{
  "d_mlp": 2048,
  "vocab_size": 28555,
  "norm": "layernorm",
  "norm_place": "pre",
  "parallel_block": false,
  "warmup_steps": 200,
  "decay_fraction": 0.582,
  "seq_len": 768
}
Each number is 50 + 12 x the weight over its row's rms, rounded and kept within 0 to 99. Layers, rows and columns count from 0. The size before them is the row's rms in percent of the matrix's.

# layer 5 MLP up, 2048x512, rms 0.0547, rows 902-1010, columns 448-511
100:89 48 19 63 34 42 38 38 51 62 38 38 47 53 59 61 58 43 50 47 85 58 44 67 56 59 44 68 59 58 69 46 34 57 75 65 56 69 53 50 65 55 48 53 57 39 45 43 42 39 58 55 53 49 68 48 25 52 43 41 53 61 71 51
104:56 57 75 61 41 57 62 46 41 55 31 52 65 30 50 52 34 31 48 60 28 62 72 42 69 59 46 56 66 42 29 55 41 55 40 65 36 20 52 68 54 45 37 45 61 52 40 38 66 58 19 49 44 39 62 46 48 15 49 46 44 64 54 58
106:54 49 32 52 63 76 57 54 57 46 57 66 54 41 51 45 44 59 51 34 51 40 45 47 38 75 53 81 32 59 54 56 56 48 36 64 58 46 43 61 60 56 57 44 36 49 29 68 68 34 43 55 25 55 41 46 38 69 42 47 72 46 55 70
099:41 49 62 56 62 52 48 59 55 40 25 24 63 52 67 45 33 43 44 54 28 53 53 41 58 36 52 53 58 51 48 46 54 51 33 30 51 34 31 41 32 40 38 56 28 43 50 58 56 44 30 59 51 64 57 37 67 41 53 63 47 43 46 39
089:58 36 55 57 49 52 37 53 24 31 48 68 55 42 37 58 77 49 49 24 45 74 44 67 53 59 38 57 66 59 53 49 57 66 47 43 56 51 50 52 65 30 44 45 64 27 74 42 50 50 56 50 25 43 60 31 53 43 74 35 76 33 70 52
110:65 54 60 51 53 65 62 41 46 43 45 43 49 50 34 58 56 74 40 56 36 56 46 49 62 43 74 42 72 37 36 62 49 48 56 40 43 56 27 57 37 41 79 30 54 39 56 43 66 30 41 70 37 47 63 63 28 61 27 40 65 38 73 60
100:34 65 48 59 54 38 21 55 75 73 51 66 44 30 45 46 49 56 44 57 45 51 28 52 69 35 72 41 40 49 38 57 60 53 39 52 51 53 33 60 58 59 42 58 35 46 48 44 45 38 53 36 37 33 64 51 57 58 59 43 60 58 40 54
098:54 67 59 44 45 51 60 47 53 45 25 61 44 65 52 48 76 59 56 45 46 29 50 51 62 29 42 46 45 43 43 53 55 46 53 48 35 44 56 64 33 37 49 67 52 51 34 38 53 56 49 48 43 61 46 26 52 39 51 50 45 42 59 54
102:60 68 70 46 30 41 50 34 46 42 59 58 70 40 50 55 63 46 55 55 34 40 46 50 44 30 55 45 59 46 38 45 70 49 59 67 62 38 52 45 44 62 61 31 69 65 47 58 50 36 44 41 59 52 56 44 63 37 48 49 43 47 57 41
094:42 61 39 43 41 46 38 56 35 40 58 70 44 62 38 39 45 32 45 39 58 51 55 43 54 33 54 53 43 52 49 59 66 56 33 47 59 61 47 56 51 54 48 50 73 35 56 42 53 57 28 29 53 52 55 51 48 50 67 28 62 47 63 57
103:49 61 67 36 57 69 47 74 39 57 44 66 51 41 61 42 52 40 57 72 38 61 81 30 55 57 38 45 55 59 30 59 75 72 52 57 46 32 63 65 41 41 40 44 54 65 55 49 48 37 58 54 52 63 50 58 60 60 41 56 65 67 38 46
104:61 54 53 68 44 31 46 40 47 43 43 50 46 54 72 59 49 55 47 40 48 65 68 43 52 77 55 44 54 41 53 43 38 55 58 62 81 59 55 51 48 62 70 36 99 70 40 57 33 50 51 34 50 33 46 55 43 56 56 56 39 47 38 36
108:57 46 57 43 51 59 37 46 36 41 54 47 50 44 39 48 52 56 46 60 45 44 52 44 70 32 38 48 50 49 35 50 38 39 57 32 39 58 33 39 53 66 72 38 82 38 36 31 25 48 58 42 51 72 50 43 64 50 39 27 62 39 43 37
102:43 71 67 34 49 67 67 54 28 35 64 36 45 42 44 62 67 49 28 52 50 80 60 37 48 36 54 36 56 54 75 47 63 66 31 52 44 69 68 53 20 55 66 57 61 33 50 47 64 49 57 33 64 65 34 40 49 40 38 67 57 50 51 60
103:57 40 60 70 35 37 67 38 40 64 58 35 43 32 46 56 43 75 77 69 44 41 57 62 49 47 51 68 49 40 59 53 63 72 37 37 28 61 34 56 50 39 55 29 35 41 48 42 43 23 39 32 69 50 46 52 62 46 51 39 46 53 23 50
101:45 42 42 49 62 48 35 66 52 46 39 55 59 53 37 55 33 59 33 57 49 39 76 48 45 51 57 70 46 48 62 40 47 45 40 58 26 78 62 68 51 58 59 42 53 48 53 54 40 45 32 60 45 52 39 60 33 52 47 63 38 41 58 66
096:70 51 57 47 72 52 54 43 40 47 60 56 40 66 25 61 60 64 31 64 70 37 67 29 53 45 48 50 43 52 50 63 44 41 56 51 80 51 60 39 45 08 55 45 71 48 50 48 53 40 57 40 56 55 74 64 55 48 43 75 35 61 50 54
097:58 50 42 51 51 60 62 40 38 59 43 46 58 34 43 64 39 45 72 54 47 45 67 78 76 59 45 58 62 60 48 58 48 46 49 69 42 59 15 41 51 32 52 37 28 53 40 62 40 44 52 54 60 39 52 61 49 43 73 43 76 54 54 45
102:48 75 65 49 61 51 68 51 35 69 52 37 37 56 52 56 48 47 47 58 74 34 52 74 50 64 41 66 62 47 65 53 55 58 47 40 43 57 53 49 27 53 40 55 45 58 59 53 38 48 37 49 55 49 56 56 59 47 53 50 51 41 52 67
111:60 27 52 43 44 58 63 49 43 53 42 51 35 70 66 46 52 69 55 50 43 38 42 39 52 54 20 57 63 49 58 57 51 45 42 50 28 57 44 64 28 58 53 36 57 57 46 55 50 62 56 39 63 47 58 49 51 35 65 53 43 54 77 47
102:51 36 36 41 33 67 57 62 34 36 40 79 54 40 31 85 51 78 40 57 59 67 54 63 51 43 45 60 47 62 41 39 64 28 55 42 42 48 64 62 30 50 55 66 55 52 47 53 38 50 69 54 60 60 55 50 64 30 55 51 74 52 64 68
109:53 64 36 58 42 43 34 34 51 57 61 56 49 29 54 57 62 43 43 50 51 55 45 55 29 41 61 56 63 39 59 53 55 44 57 52 49 33 40 55 53 40 40 30 61 54 50 53 36 41 55 41 47 60 51 37 49 65 27 41 35 52 41 69
100:73 40 48 72 57 54 41 69 63 51 65 48 42 24 62 53 21 47 38 40 67 50 63 54 41 57 45 73 35 56 51 68 45 68 61 41 65 64 39 43 48 61 61 24 64 35 53 38 54 58 44 54 57 59 57 59 77 53 53 71 77 56 34 55
096:54 32 35 58 35 61 44 56 54 67 68 43 46 60 52 24 39 56 62 30 32 63 38 66 47 43 65 41 51 59 47 65 69 48 54 42 63 53 47 52 63 58 57 62 77 60 48 50 54 40 42 55 53 48 33 70 35 57 44 52 58 62 42 62
112:55 43 45 50 36 42 41 44 53 43 47 38 34 45 43 44 69 37 39 27 84 48 56 49 53 68 48 64 57 67 70 39 32 48 38 44 52 45 77 37 27 40 49 62 69 53 56 46 56 72 27 46 41 68 61 36 39 38 40 29 42 27 54 43
097:63 52 49 40 49 36 54 48 57 59 56 58 32 42 46 54 56 67 49 64 28 44 40 39 47 40 41 65 48 80 56 41 17 29 38 49 47 51 35 48 45 67 32 49 69 45 44 53 43 46 41 26 52 51 46 55 37 52 43 46 69 62 34 38
106:24 44 41 43 51 46 50 64 55 45 64 56 49 31 48 53 39 38 36 31 36 45 58 48 39 57 46 49 57 56 43 44 41 59 31 57 65 63 27 52 41 41 49 42 77 64 37 28 48 40 54 37 60 04 30 53 38 47 55 42 58 34 73 56
097:48 43 51 65 51 45 42 37 51 46 46 48 66 65 57 29 70 51 54 62 39 71 66 22 50 56 46 59 43 66 40 64 33 39 37 32 54 37 66 53 37 60 53 43 50 46 66 32 50 40 38 52 36 59 61 48 48 57 74 45 61 42 58 54
085:47 41 56 48 40 56 69 77 42 39 50 39 33 42 61 68 52 51 55 51 50 43 62 58 30 65 44 44 37 35 49 50 45 70 72 48 50 48 46 52 46 59 77 65 59 67 43 30 57 60 62 62 42 29 55 65 38 80 53 57 32 62 46 36
101:35 52 58 45 43 35 37 57 46 69 51 61 51 37 68 50 57 60 48 59 36 49 60 68 65 74 48 55 54 56 29 80 35 50 77 52 33 43 34 43 58 49 67 57 63 65 54 46 31 49 51 40 47 52 54 42 62 53 58 49 70 58 40 43
106:53 34 57 57 52 71 37 43 51 30 59 44 56 62 34 71 57 47 45 27 63 36 73 76 53 66 60 41 69 73 64 64 34 51 39 54 39 57 52 37 48 39 40 45 42 42 62 58 56 23 54 46 77 51 57 34 47 82 54 58 50 48 59 68
106:58 53 39 63 42 49 57 33 61 45 31 67 78 45 54 56 35 44 47 53 51 60 39 43 57 62 64 46 33 45 66 52 63 53 50 37 62 49 48 66 36 63 44 61 49 30 62 52 68 49 53 47 27 58 47 59 45 42 35 60 42 47 43 49
102:63 57 29 53 40 45 47 58 54 72 61 57 42 52 55 43 47 47 61 48 41 43 70 35 47 55 68 35 62 61 66 55 69 62 44 43 34 54 48 46 41 45 46 47 46 49 60 66 51 79 38 48 57 86 47 45 36 72 26 54 12 37 40 33
105:68 29 61 38 45 41 43 43 34 47 40 63 42 71 49 41 18 44 20 67 54 56 73 37 48 73 51 40 69 45 45 46 50 40 47 46 62 58 54 62 65 60 54 44 33 56 49 59 62 49 50 49 48 73 51 39 54 27 39 26 44 59 77 40
102:51 49 51 32 67 48 45 61 56 60 53 61 55 32 71 52 47 59 46 63 38 72 47 37 56 52 44 40 45 51 39 47 38 58 57 57 48 68 49 61 41 41 52 45 64 33 65 43 64 40 42 51 41 43 49 26 32 44 47 57 40 29 44 72
100:52 41 38 61 45 72 33 34 46 60 52 53 51 68 33 43 50 49 43 51 43 50 55 40 62 53 32 32 38 52 61 73 50 40 71 40 59 59 44 72 54 59 49 46 38 53 42 57 38 69 64 51 57 61 47 52 80 67 49 44 49 60 57 48
098:37 47 46 52 59 37 71 52 55 26 39 65 47 33 46 32 54 54 43 46 36 46 49 62 48 53 33 47 63 39 26 07 56 49 52 56 46 51 59 59 50 64 55 41 58 34 48 45 31 66 50 52 53 47 62 72 52 43 29 60 48 63 57 45
106:66 69 42 44 28 70 55 44 43 55 34 58 28 52 50 52 52 57 61 48 41 51 69 60 47 60 43 44 74 26 44 32 70 69 45 46 57 50 27 71 46 42 66 32 56 62 31 64 60 70 54 54 56 49 83 41 43 50 70 51 53 36 61 39
111:53 45 31 38 44 49 75 43 57 47 25 61 92 50 38 49 53 49 58 46 54 55 65 47 43 40 64 55 26 57 45 47 48 55 53 63 60 70 48 50 54 28 53 43 59 50 33 45 77 71 48 52 62 71 41 41 63 47 55 64 52 59 40 64
098:52 53 36 43 55 58 60 64 43 45 44 63 63 36 45 43 56 43 52 42 41 33 70 42 64 45 36 44 71 40 65 48 45 45 62 37 54 60 47 59 41 37 64 49 59 48 50 59 50 27 53 42 51 33 21 50 20 20 50 44 63 66 52 44
097:54 56 47 54 44 73 46 49 75 43 40 58 59 44 44 34 92 45 35 36 37 42 49 51 73 66 70 47 42 37 36 64 47 52 59 56 41 57 41 50 33 70 62 27 54 20 50 50 56 58 41 51 47 58 58 32 48 59 49 53 53 72 29 62
090:59 57 59 42 44 54 45 48 36 72 38 56 61 40 46 47 60 54 39 81 40 35 64 43 53 57 48 63 59 46 41 36 49 61 50 39 51 65 28 42 52 54 44 59 54 79 58 39 56 20 66 34 51 46 58 45 48 46 64 54 44 49 52 62
102:52 59 65 23 35 55 31 39 71 56 56 47 86 51 57 62 59 55 53 58 71 33 21 42 39 44 54 49 37 62 45 45 64 34 50 61 57 59 49 48 44 42 42 46 31 50 61 45 54 63 44 44 68 49 49 47 49 44 34 79 56 45 60 45
101:46 63 68 34 40 57 47 51 71 41 51 59 54 47 55 51 55 68 54 44 56 66 56 64 47 47 69 35 33 33 62 64 38 38 66 48 53 52 61 53 64 57 63 42 47 70 47 48 59 58 51 38 75 44 49 47 38 50 30 40 48 57 21 45
104:62 31 49 52 51 60 48 41 66 56 34 67 47 25 56 43 57 52 48 36 44 39 52 62 76 44 47 57 64 67 56 55 57 57 54 48 55 56 44 66 65 61 71 45 37 78 36 46 33 48 26 49 47 39 38 49 65 55 42 55 54 48 38 40
102:41 42 39 45 44 72 25 48 36 51 54 64 44 31 37 45 48 55 62 50 43 57 51 56 52 54 36 60 35 54 34 46 40 70 48 33 51 59 53 46 57 52 68 51 42 53 46 54 36 81 40 41 80 64 57 35 56 47 64 44 54 57 55 69
098:50 60 70 49 43 54 42 49 56 56 30 71 34 40 66 50 46 33 66 57 35 42 43 60 46 70 63 50 61 41 54 45 52 74 40 60 41 28 57 46 36 50 40 49 27 29 26 28 58 46 27 38 54 61 39 37 48 28 62 60 37 43 53 55
092:41 33 81 35 48 41 52 52 41 27 47 43 52 42 54 71 50 63 50 42 41 42 52 52 80 35 23 45 42 53 28 61 40 50 38 64 56 45 55 41 56 55 45 55 23 73 48 38 68 40 34 50 42 37 39 67 60 33 39 70 40 54 46 50
085:54 30 38 63 61 26 56 53 54 49 45 45 54 47 49 64 19 62 51 40 66 56 57 40 40 53 47 46 48 66 57 58 60 61 38 52 43 68 56 66 56 68 41 48 54 51 45 39 63 53 54 46 58 71 59 74 56 62 39 60 26 59 38 42
093:51 40 53 34 53 62 72 51 52 60 52 56 61 55 52 58 43 38 45 72 35 51 64 49 38 45 33 59 66 44 46 48 45 46 44 51 61 38 59 69 63 44 28 43 53 62 30 44 46 58 49 56 51 51 59 64 31 55 58 53 65 37 68 66
104:68 51 58 40 61 55 63 48 50 44 42 55 44 35 48 58 37 44 35 47 64 35 61 64 48 48 69 51 67 56 36 35 66 45 52 44 72 59 53 59 73 47 48 41 50 57 38 36 47 30 57 51 70 39 69 56 57 65 32 60 54 21 47 45
097:55 73 69 48 31 49 45 69 43 40 32 35 49 52 68 42 47 62 40 62 56 35 50 65 33 41 62 53 61 39 57 55 48 36 55 57 35 48 62 61 32 62 56 41 64 37 53 38 57 37 49 70 57 45 53 51 50 53 58 61 77 42 44 43
089:43 40 48 31 32 37 33 51 61 41 45 57 64 19 49 32 42 65 62 67 63 50 43 52 34 44 75 35 46 46 43 20 60 58 44 62 69 30 41 36 32 48 75 63 69 51 70 43 46 60 54 42 37 42 76 51 46 77 49 43 54 45 47 43
089:50 33 51 25 55 49 48 36 22 50 59 69 43 49 72 37 64 59 36 60 65 46 70 41 52 73 40 61 28 53 54 62 74 55 40 40 37 39 47 59 47 33 49 57 31 78 33 39 54 58 45 41 36 42 67 39 50 59 51 39 48 48 77 44
105:67 69 40 60 57 60 31 61 65 37 77 16 60 50 57 51 64 45 52 50 48 64 35 34 65 63 47 44 56 47 45 33 42 41 45 43 34 47 50 45 53 64 69 52 57 60 41 50 50 40 66 39 52 59 38 66 34 57 41 65 34 65 22 43
111:47 54 50 54 54 55 55 61 56 56 34 62 63 47 53 54 56 49 48 43 43 67 63 29 45 46 46 65 45 80 62 61 71 34 56 49 47 40 40 50 65 30 39 44 60 77 50 33 56 60 65 49 53 57 52 44 64 17 60 47 58 31 62 63
101:52 70 79 52 67 63 50 45 43 45 63 65 55 62 55 54 42 60 39 61 49 48 69 66 63 56 17 50 51 53 45 54 40 46 52 55 49 42 47 57 25 75 50 50 76 66 56 57 54 48 47 39 35 41 54 47 55 27 53 28 73 51 64 56
089:59 29 57 34 36 36 50 61 55 27 42 46 49 32 37 38 63 51 54 40 47 60 62 26 60 50 41 67 70 41 44 43 64 51 50 42 50 41 35 48 59 58 54 67 45 55 46 47 63 56 39 43 59 45 50 32 58 46 63 33 53 31 31 52
107:54 37 38 49 50 41 44 49 59 22 55 54 44 57 50 47 34 58 69 45 57 32 75 57 52 57 58 40 23 38 64 36 48 48 62 31 77 60 52 31 36 53 65 13 67 49 62 47 33 61 60 47 45 32 37 51 56 29 57 22 70 52 39 45
105:50 45 40 27 47 70 51 64 76 57 48 58 56 49 57 43 39 56 45 64 57 53 42 51 50 43 73 41 52 50 54 57 51 36 33 47 27 31 45 51 51 46 61 47 56 52 47 55 53 47 41 53 31 75 60 62 52 55 22 47 63 44 48 56
097:66 40 43 46 59 54 45 46 55 53 61 43 61 57 34 56 72 45 35 40 48 31 42 43 71 33 43 48 40 25 57 55 31 47 60 39 50 65 57 70 59 53 42 41 55 64 57 59 55 52 46 54 51 37 61 46 50 62 39 35 64 65 39 55
097:53 32 59 47 33 66 43 70 44 49 54 69 33 45 49 79 48 67 47 47 67 29 44 55 63 66 59 62 44 56 42 52 56 44 46 36 51 57 36 55 53 26 59 48 48 45 34 52 56 42 55 66 61 53 45 53 54 50 45 57 45 58 67 35
097:66 12 49 32 47 39 40 51 45 53 52 42 46 57 66 42 54 55 51 54 48 52 69 53 57 13 04 32 37 32 33 46 68 61 47 47 60 53 54 65 46 44 36 44 60 46 39 58 42 51 51 44 50 37 29 56 37 49 46 47 57 48 57 57
099:39 46 68 53 57 42 69 59 43 58 50 51 62 56 49 49 31 50 49 58 44 70 71 34 48 53 62 48 51 37 55 48 53 38 30 48 49 39 53 39 40 51 48 62 65 46 50 50 29 52 63 75 46 42 47 63 47 53 35 37 51 64 28 51
096:58 66 40 58 45 63 49 43 46 67 64 45 36 45 66 19 55 49 29 59 39 41 58 59 47 60 37 52 70 56 74 23 48 40 47 53 46 60 53 47 61 46 65 45 64 30 40 43 32 64 51 47 55 35 71 49 53 44 52 62 45 43 40 43
102:52 52 39 38 72 52 65 35 80 29 50 55 57 50 37 45 46 59 64 68 76 44 41 42 45 55 62 52 63 46 66 37 67 57 43 50 49 62 45 44 46 45 46 45 47 46 36 42 54 60 34 45 45 51 82 39 43 50 59 47 70 62 76 51
097:46 51 60 36 45 60 58 53 56 62 61 46 38 57 67 58 55 57 48 43 69 58 55 56 56 60 50 69 46 41 72 50 72 62 67 65 25 53 55 39 58 43 53 45 71 40 30 60 60 59 36 67 17 53 71 37 46 51 65 31 38 55 59 44
100:69 31 43 63 56 47 66 61 61 62 65 66 54 33 46 61 46 66 35 45 58 32 49 48 64 47 52 48 59 43 35 43 55 52 47 65 36 36 35 56 47 48 51 60 61 42 50 62 50 58 44 23 59 51 64 57 48 58 28 61 43 74 59 55
098:43 47 71 52 36 37 46 76 54 53 43 43 31 39 73 53 77 61 39 51 39 49 33 45 44 60 49 41 46 44 33 63 57 48 59 67 48 25 59 53 55 43 52 38 47 37 67 37 61 47 60 60 48 44 68 51 46 54 40 89 49 29 28 55
103:56 46 36 42 62 58 58 59 68 48 50 78 49 57 72 45 69 62 56 81 52 48 29 61 57 44 33 68 60 60 63 49 63 45 58 45 47 58 48 58 40 39 69 63 68 50 40 58 45 32 74 43 53 55 67 45 65 53 58 36 53 17 55 46
112:51 50 49 55 35 76 53 42 60 59 51 47 55 31 48 56 33 46 59 43 57 59 44 59 42 43 47 60 47 51 65 83 44 46 33 58 75 56 41 61 23 46 49 40 44 63 35 39 48 66 50 62 51 62 37 72 58 55 54 41 71 66 38 31
093:62 55 71 34 40 56 55 63 73 63 36 68 52 33 47 39 54 45 44 39 74 52 36 52 51 62 56 58 36 40 32 60 50 69 71 34 59 38 30 39 54 47 56 70 32 56 75 53 48 34 51 35 89 67 53 37 51 30 45 47 59 52 59 57
104:65 63 58 32 53 47 36 54 31 41 64 41 44 42 57 42 40 54 61 39 47 59 48 51 61 52 39 74 46 30 56 60 28 37 48 61 42 52 71 45 48 49 47 49 51 52 49 53 35 74 39 53 53 57 39 46 72 60 59 67 49 55 50 62
096:60 50 50 44 60 36 48 47 46 45 69 53 45 67 56 56 50 71 48 38 50 41 59 45 51 53 41 41 32 15 64 41 55 31 53 70 44 55 55 46 57 42 51 42 70 41 69 63 44 45 25 51 52 37 68 58 48 55 42 29 52 56 46 53
104:53 39 49 70 34 61 61 61 49 51 27 32 44 41 48 50 34 33 33 60 48 32 49 62 32 69 40 30 64 51 43 46 67 42 43 36 63 46 44 61 32 53 50 46 70 42 68 51 53 33 47 38 34 57 68 45 50 30 44 39 56 60 20 34
095:70 40 40 44 39 61 42 48 32 43 41 65 79 43 41 40 52 48 58 73 54 43 39 28 23 62 56 40 37 51 60 36 55 56 51 59 38 39 54 59 54 36 50 55 81 52 65 60 60 49 44 28 47 41 50 27 52 63 54 55 65 45 40 54
097:41 55 60 70 56 55 58 61 53 47 53 65 49 52 41 52 43 61 36 63 57 47 47 45 41 62 50 56 49 51 38 50 70 51 58 68 53 34 37 54 50 37 48 45 76 46 49 41 36 55 34 42 36 59 57 55 61 51 66 47 53 47 68 48
096:42 50 20 64 57 53 49 47 53 42 56 45 48 52 47 46 49 59 69 34 72 33 25 57 42 59 59 59 53 72 46 42 58 45 46 67 49 48 50 54 36 49 48 54 52 70 47 62 50 46 61 50 53 68 47 36 62 36 55 46 53 60 38 47
101:39 37 38 35 58 47 57 49 62 68 59 69 62 32 26 58 43 45 70 36 60 46 59 45 49 69 46 45 61 44 62 34 40 51 49 53 60 46 46 86 45 54 35 52 65 49 60 56 54 34 41 59 34 68 70 44 63 57 47 66 49 45 40 53
098:62 56 44 31 25 41 38 42 60 39 52 58 65 49 48 60 25 55 50 65 28 56 38 49 18 19 51 58 79 67 57 37 54 38 42 68 72 48 56 66 57 36 42 33 49 74 62 47 54 57 56 53 47 50 45 61 44 48 47 38 50 34 56 47
093:46 61 70 32 44 51 63 50 51 45 44 47 46 59 62 44 47 47 49 55 54 52 60 47 41 31 40 45 60 47 33 50 53 58 35 56 50 56 37 46 71 43 47 74 43 53 50 38 60 50 48 81 53 74 40 31 39 46 76 56 69 44 54 49
091:68 62 59 40 51 56 53 58 56 38 30 53 63 50 45 51 56 35 57 35 70 52 74 33 52 75 58 42 45 59 33 41 51 45 42 73 49 54 41 44 47 57 61 27 32 55 69 50 51 48 59 54 50 43 68 58 47 56 61 42 55 59 46 38
099:46 56 55 69 49 60 24 47 33 68 26 60 51 60 42 50 50 41 56 53 38 55 39 49 56 61 54 57 39 45 38 41 54 51 66 47 41 51 50 37 53 30 46 58 45 55 48 57 59 57 54 66 67 47 56 37 63 41 70 67 48 50 32 51
093:46 36 49 67 47 57 30 40 47 44 40 56 35 25 60 50 44 57 45 51 80 55 38 51 66 50 55 59 41 43 41 49 31 48 25 60 32 63 41 35 44 49 36 48 55 47 50 49 46 39 73 27 59 24 64 49 65 28 42 39 70 42 65 50
092:65 78 45 47 56 42 67 53 43 52 41 44 39 37 73 46 56 61 67 26 40 46 43 46 47 56 70 26 56 55 58 30 66 55 61 68 48 72 44 55 49 62 38 30 56 56 86 54 53 43 27 69 43 51 49 32 66 51 33 56 52 43 45 60
099:49 57 43 49 45 39 23 44 59 49 63 48 47 42 59 51 24 52 48 41 51 55 70 42 49 56 31 50 45 40 43 41 41 41 43 53 47 50 41 62 46 38 49 66 52 46 33 33 63 44 53 66 79 52 59 37 34 52 55 50 56 51 42 47
094:47 27 42 31 46 43 70 57 58 52 61 45 46 44 51 41 48 50 28 32 62 50 48 48 68 28 41 26 60 53 46 69 38 63 48 50 66 57 47 48 54 31 46 32 41 23 74 46 62 54 68 37 59 60 41 26 64 36 51 45 51 42 46 43
098:55 47 49 55 46 49 60 45 47 62 45 47 65 50 54 44 70 23 65 52 34 67 56 69 55 49 64 28 44 73 36 48 57 52 36 42 44 67 46 52 37 46 44 34 78 41 60 39 62 31 44 47 49 80 56 53 38 31 56 51 63 57 70 50
100:44 56 56 53 54 46 32 59 24 47 54 26 28 56 45 55 35 54 57 45 45 44 53 52 47 31 27 44 67 49 47 67 67 66 54 65 44 61 44 73 49 49 40 62 77 38 39 37 39 57 46 45 39 55 69 51 52 44 37 58 30 33 48 52
095:49 56 49 61 31 48 63 44 55 44 50 74 30 58 53 44 26 29 55 47 51 48 42 37 43 66 39 52 55 59 56 59 50 56 56 33 49 53 51 49 45 27 59 45 77 60 58 46 44 34 49 56 48 38 48 59 39 51 55 41 81 57 51 55
104:56 50 40 40 30 32 35 56 69 49 59 46 27 66 61 52 43 60 52 57 49 52 50 43 70 33 65 70 59 35 57 41 48 20 45 28 48 41 48 55 38 38 53 44 39 57 35 50 76 43 67 46 48 41 55 50 36 51 38 44 29 38 54 56
087:65 52 56 58 52 53 37 50 33 58 51 67 46 57 53 57 66 52 35 55 55 43 32 56 40 43 42 45 59 42 31 29 56 41 41 52 62 49 54 62 45 37 79 61 51 52 57 65 59 53 43 45 44 26 70 33 64 50 50 40 48 51 69 43
084:42 43 59 51 50 62 47 43 30 60 55 63 49 56 54 55 52 67 33 75 55 52 62 60 63 50 52 55 33 56 51 59 49 55 59 41 45 56 61 61 39 52 67 68 26 25 24 42 48 43 40 58 52 44 48 61 48 38 45 53 52 62 50 60
094:52 48 54 54 66 51 42 46 58 40 45 66 54 22 45 55 46 52 38 40 47 59 56 52 51 56 58 73 59 64 63 62 47 52 75 62 48 52 48 43 44 30 32 39 41 44 48 48 43 54 58 40 59 57 63 39 26 45 39 43 48 52 15 58
122:48 46 38 51 49 56 44 47 17 48 66 57 45 54 57 43 41 51 61 51 49 46 28 61 61 56 42 32 35 44 43 46 51 56 41 62 60 47 54 54 59 36 67 42 41 90 44 46 35 77 46 51 52 52 38 18 49 61 49 47 43 51 38 35
107:66 57 65 65 60 62 48 65 55 51 29 44 73 58 42 43 45 38 40 57 71 47 63 52 44 41 64 53 41 55 52 66 60 49 41 54 73 70 60 35 50 52 45 39 51 57 42 56 49 64 55 36 37 43 55 29 39 52 67 45 58 78 48 53
090:55 51 37 55 49 49 48 45 49 37 45 78 68 45 58 50 72 44 65 58 56 45 44 47 67 47 52 50 31 54 56 56 65 55 56 37 53 41 62 68 53 53 46 44 63 41 60 38 54 52 54 52 26 41 52 60 56 35 63 27 58 43 44 62
095:48 16 41 37 55 32 50 45 29 34 64 63 63 49 73 62 39 38 48 56 61 35 58 33 51 66 34 63 40 70 51 37 44 54 45 53 47 52 53 37 50 71 61 38 84 51 50 56 58 62 44 16 59 44 43 52 61 62 49 43 38 54 43 51
093:51 51 51 53 61 58 51 41 39 37 55 78 62 46 61 70 53 59 39 55 66 70 45 62 47 74 34 53 50 59 52 51 40 50 58 50 51 34 45 48 65 55 78 60 48 51 24 49 73 32 34 60 39 46 55 41 59 60 47 44 60 51 45 44
094:48 56 56 67 54 60 43 38 54 53 60 34 41 48 51 43 33 53 42 16 50 68 63 53 39 79 66 58 42 36 56 43 39 50 33 31 61 61 47 39 60 66 47 56 73 67 58 25 31 43 38 46 46 34 45 51 32 72 77 45 48 59 45 42
099:50 43 43 60 44 42 51 62 60 41 48 64 39 25 44 35 54 47 64 40 64 59 60 35 41 78 69 40 49 49 28 45 51 70 78 53 65 73 39 36 49 31 51 51 44 50 43 45 62 52 57 33 56 61 51 60 68 43 44 41 53 37 48 48
086:60 53 46 48 45 34 50 25 63 46 42 36 48 45 48 47 51 39 44 45 52 44 32 63 44 94 58 54 41 57 35 43 50 48 70 65 59 70 46 47 37 53 39 41 52 57 48 47 76 36 56 48 52 51 34 64 60 68 52 31 55 45 60 37
101:48 65 54 51 44 55 52 37 37 44 57 50 36 35 49 66 52 39 42 46 54 52 44 38 20 47 57 62 55 45 46 52 64 59 66 10 49 59 47 58 42 52 58 30 61 42 35 31 43 45 37 41 32 55 56 57 36 59 55 45 70 36 45 45
104:61 56 40 52 52 32 23 58 71 55 48 45 59 48 44 26 59 51 49 50 62 44 37 38 38 44 59 45 53 43 71 49 62 55 67 51 43 58 51 24 46 25 53 34 52 51 48 41 45 26 63 48 45 41 51 47 64 40 23 37 48 62 42 31
094:99 53 59 45 51 51 36 53 44 71 61 76 51 42 48 49 51 53 57 42 61 68 53 50 46 32 46 64 48 64 41 51 54 41 40 53 43 46 53 58 35 61 59 54 62 56 70 69 39 51 51 58 56 53 42 51 36 39 55 62 62 42 44 46
099:56 56 39 53 37 44 50 50 48 28 62 75 42 54 33 67 47 66 49 48 68 57 50 44 45 55 49 59 59 33 69 37 56 43 49 78 40 54 41 55 51 58 46 48 37 60 40 47 66 43 58 22 47 45 49 53 45 54 36 39 39 65 41 42
100:46 61 38 59 49 53 56 50 69 23 44 51 55 57 37 49 13 60 40 49 54 37 55 42 65 52 46 41 39 57 63 55 32 63 55 36 27 64 50 60 55 72 59 49 56 54 53 36 50 22 61 36 42 46 37 55 58 50 26 30 61 37 65 54
102:50 56 55 40 65 54 46 40 32 54 52 66 32 51 79 50 52 46 56 42 32 40 47 51 34 52 49 38 53 30 46 48 50 33 52 66 45 69 54 54 66 57 47 72 36 51 57 36 46 60 20 58 38 49 41 37 56 41 46 38 47 66 42 21
094:40 59 46 47 35 63 36 59 55 52 52 54 40 62 41 59 46 44 31 49 47 57 43 59 38 61 56 31 40 41 54 39 32 25 34 54 47 73 52 66 47 45 50 61 58 44 22 42 31 35 50 48 48 63 45 42 42 29 69 35 42 52 77 42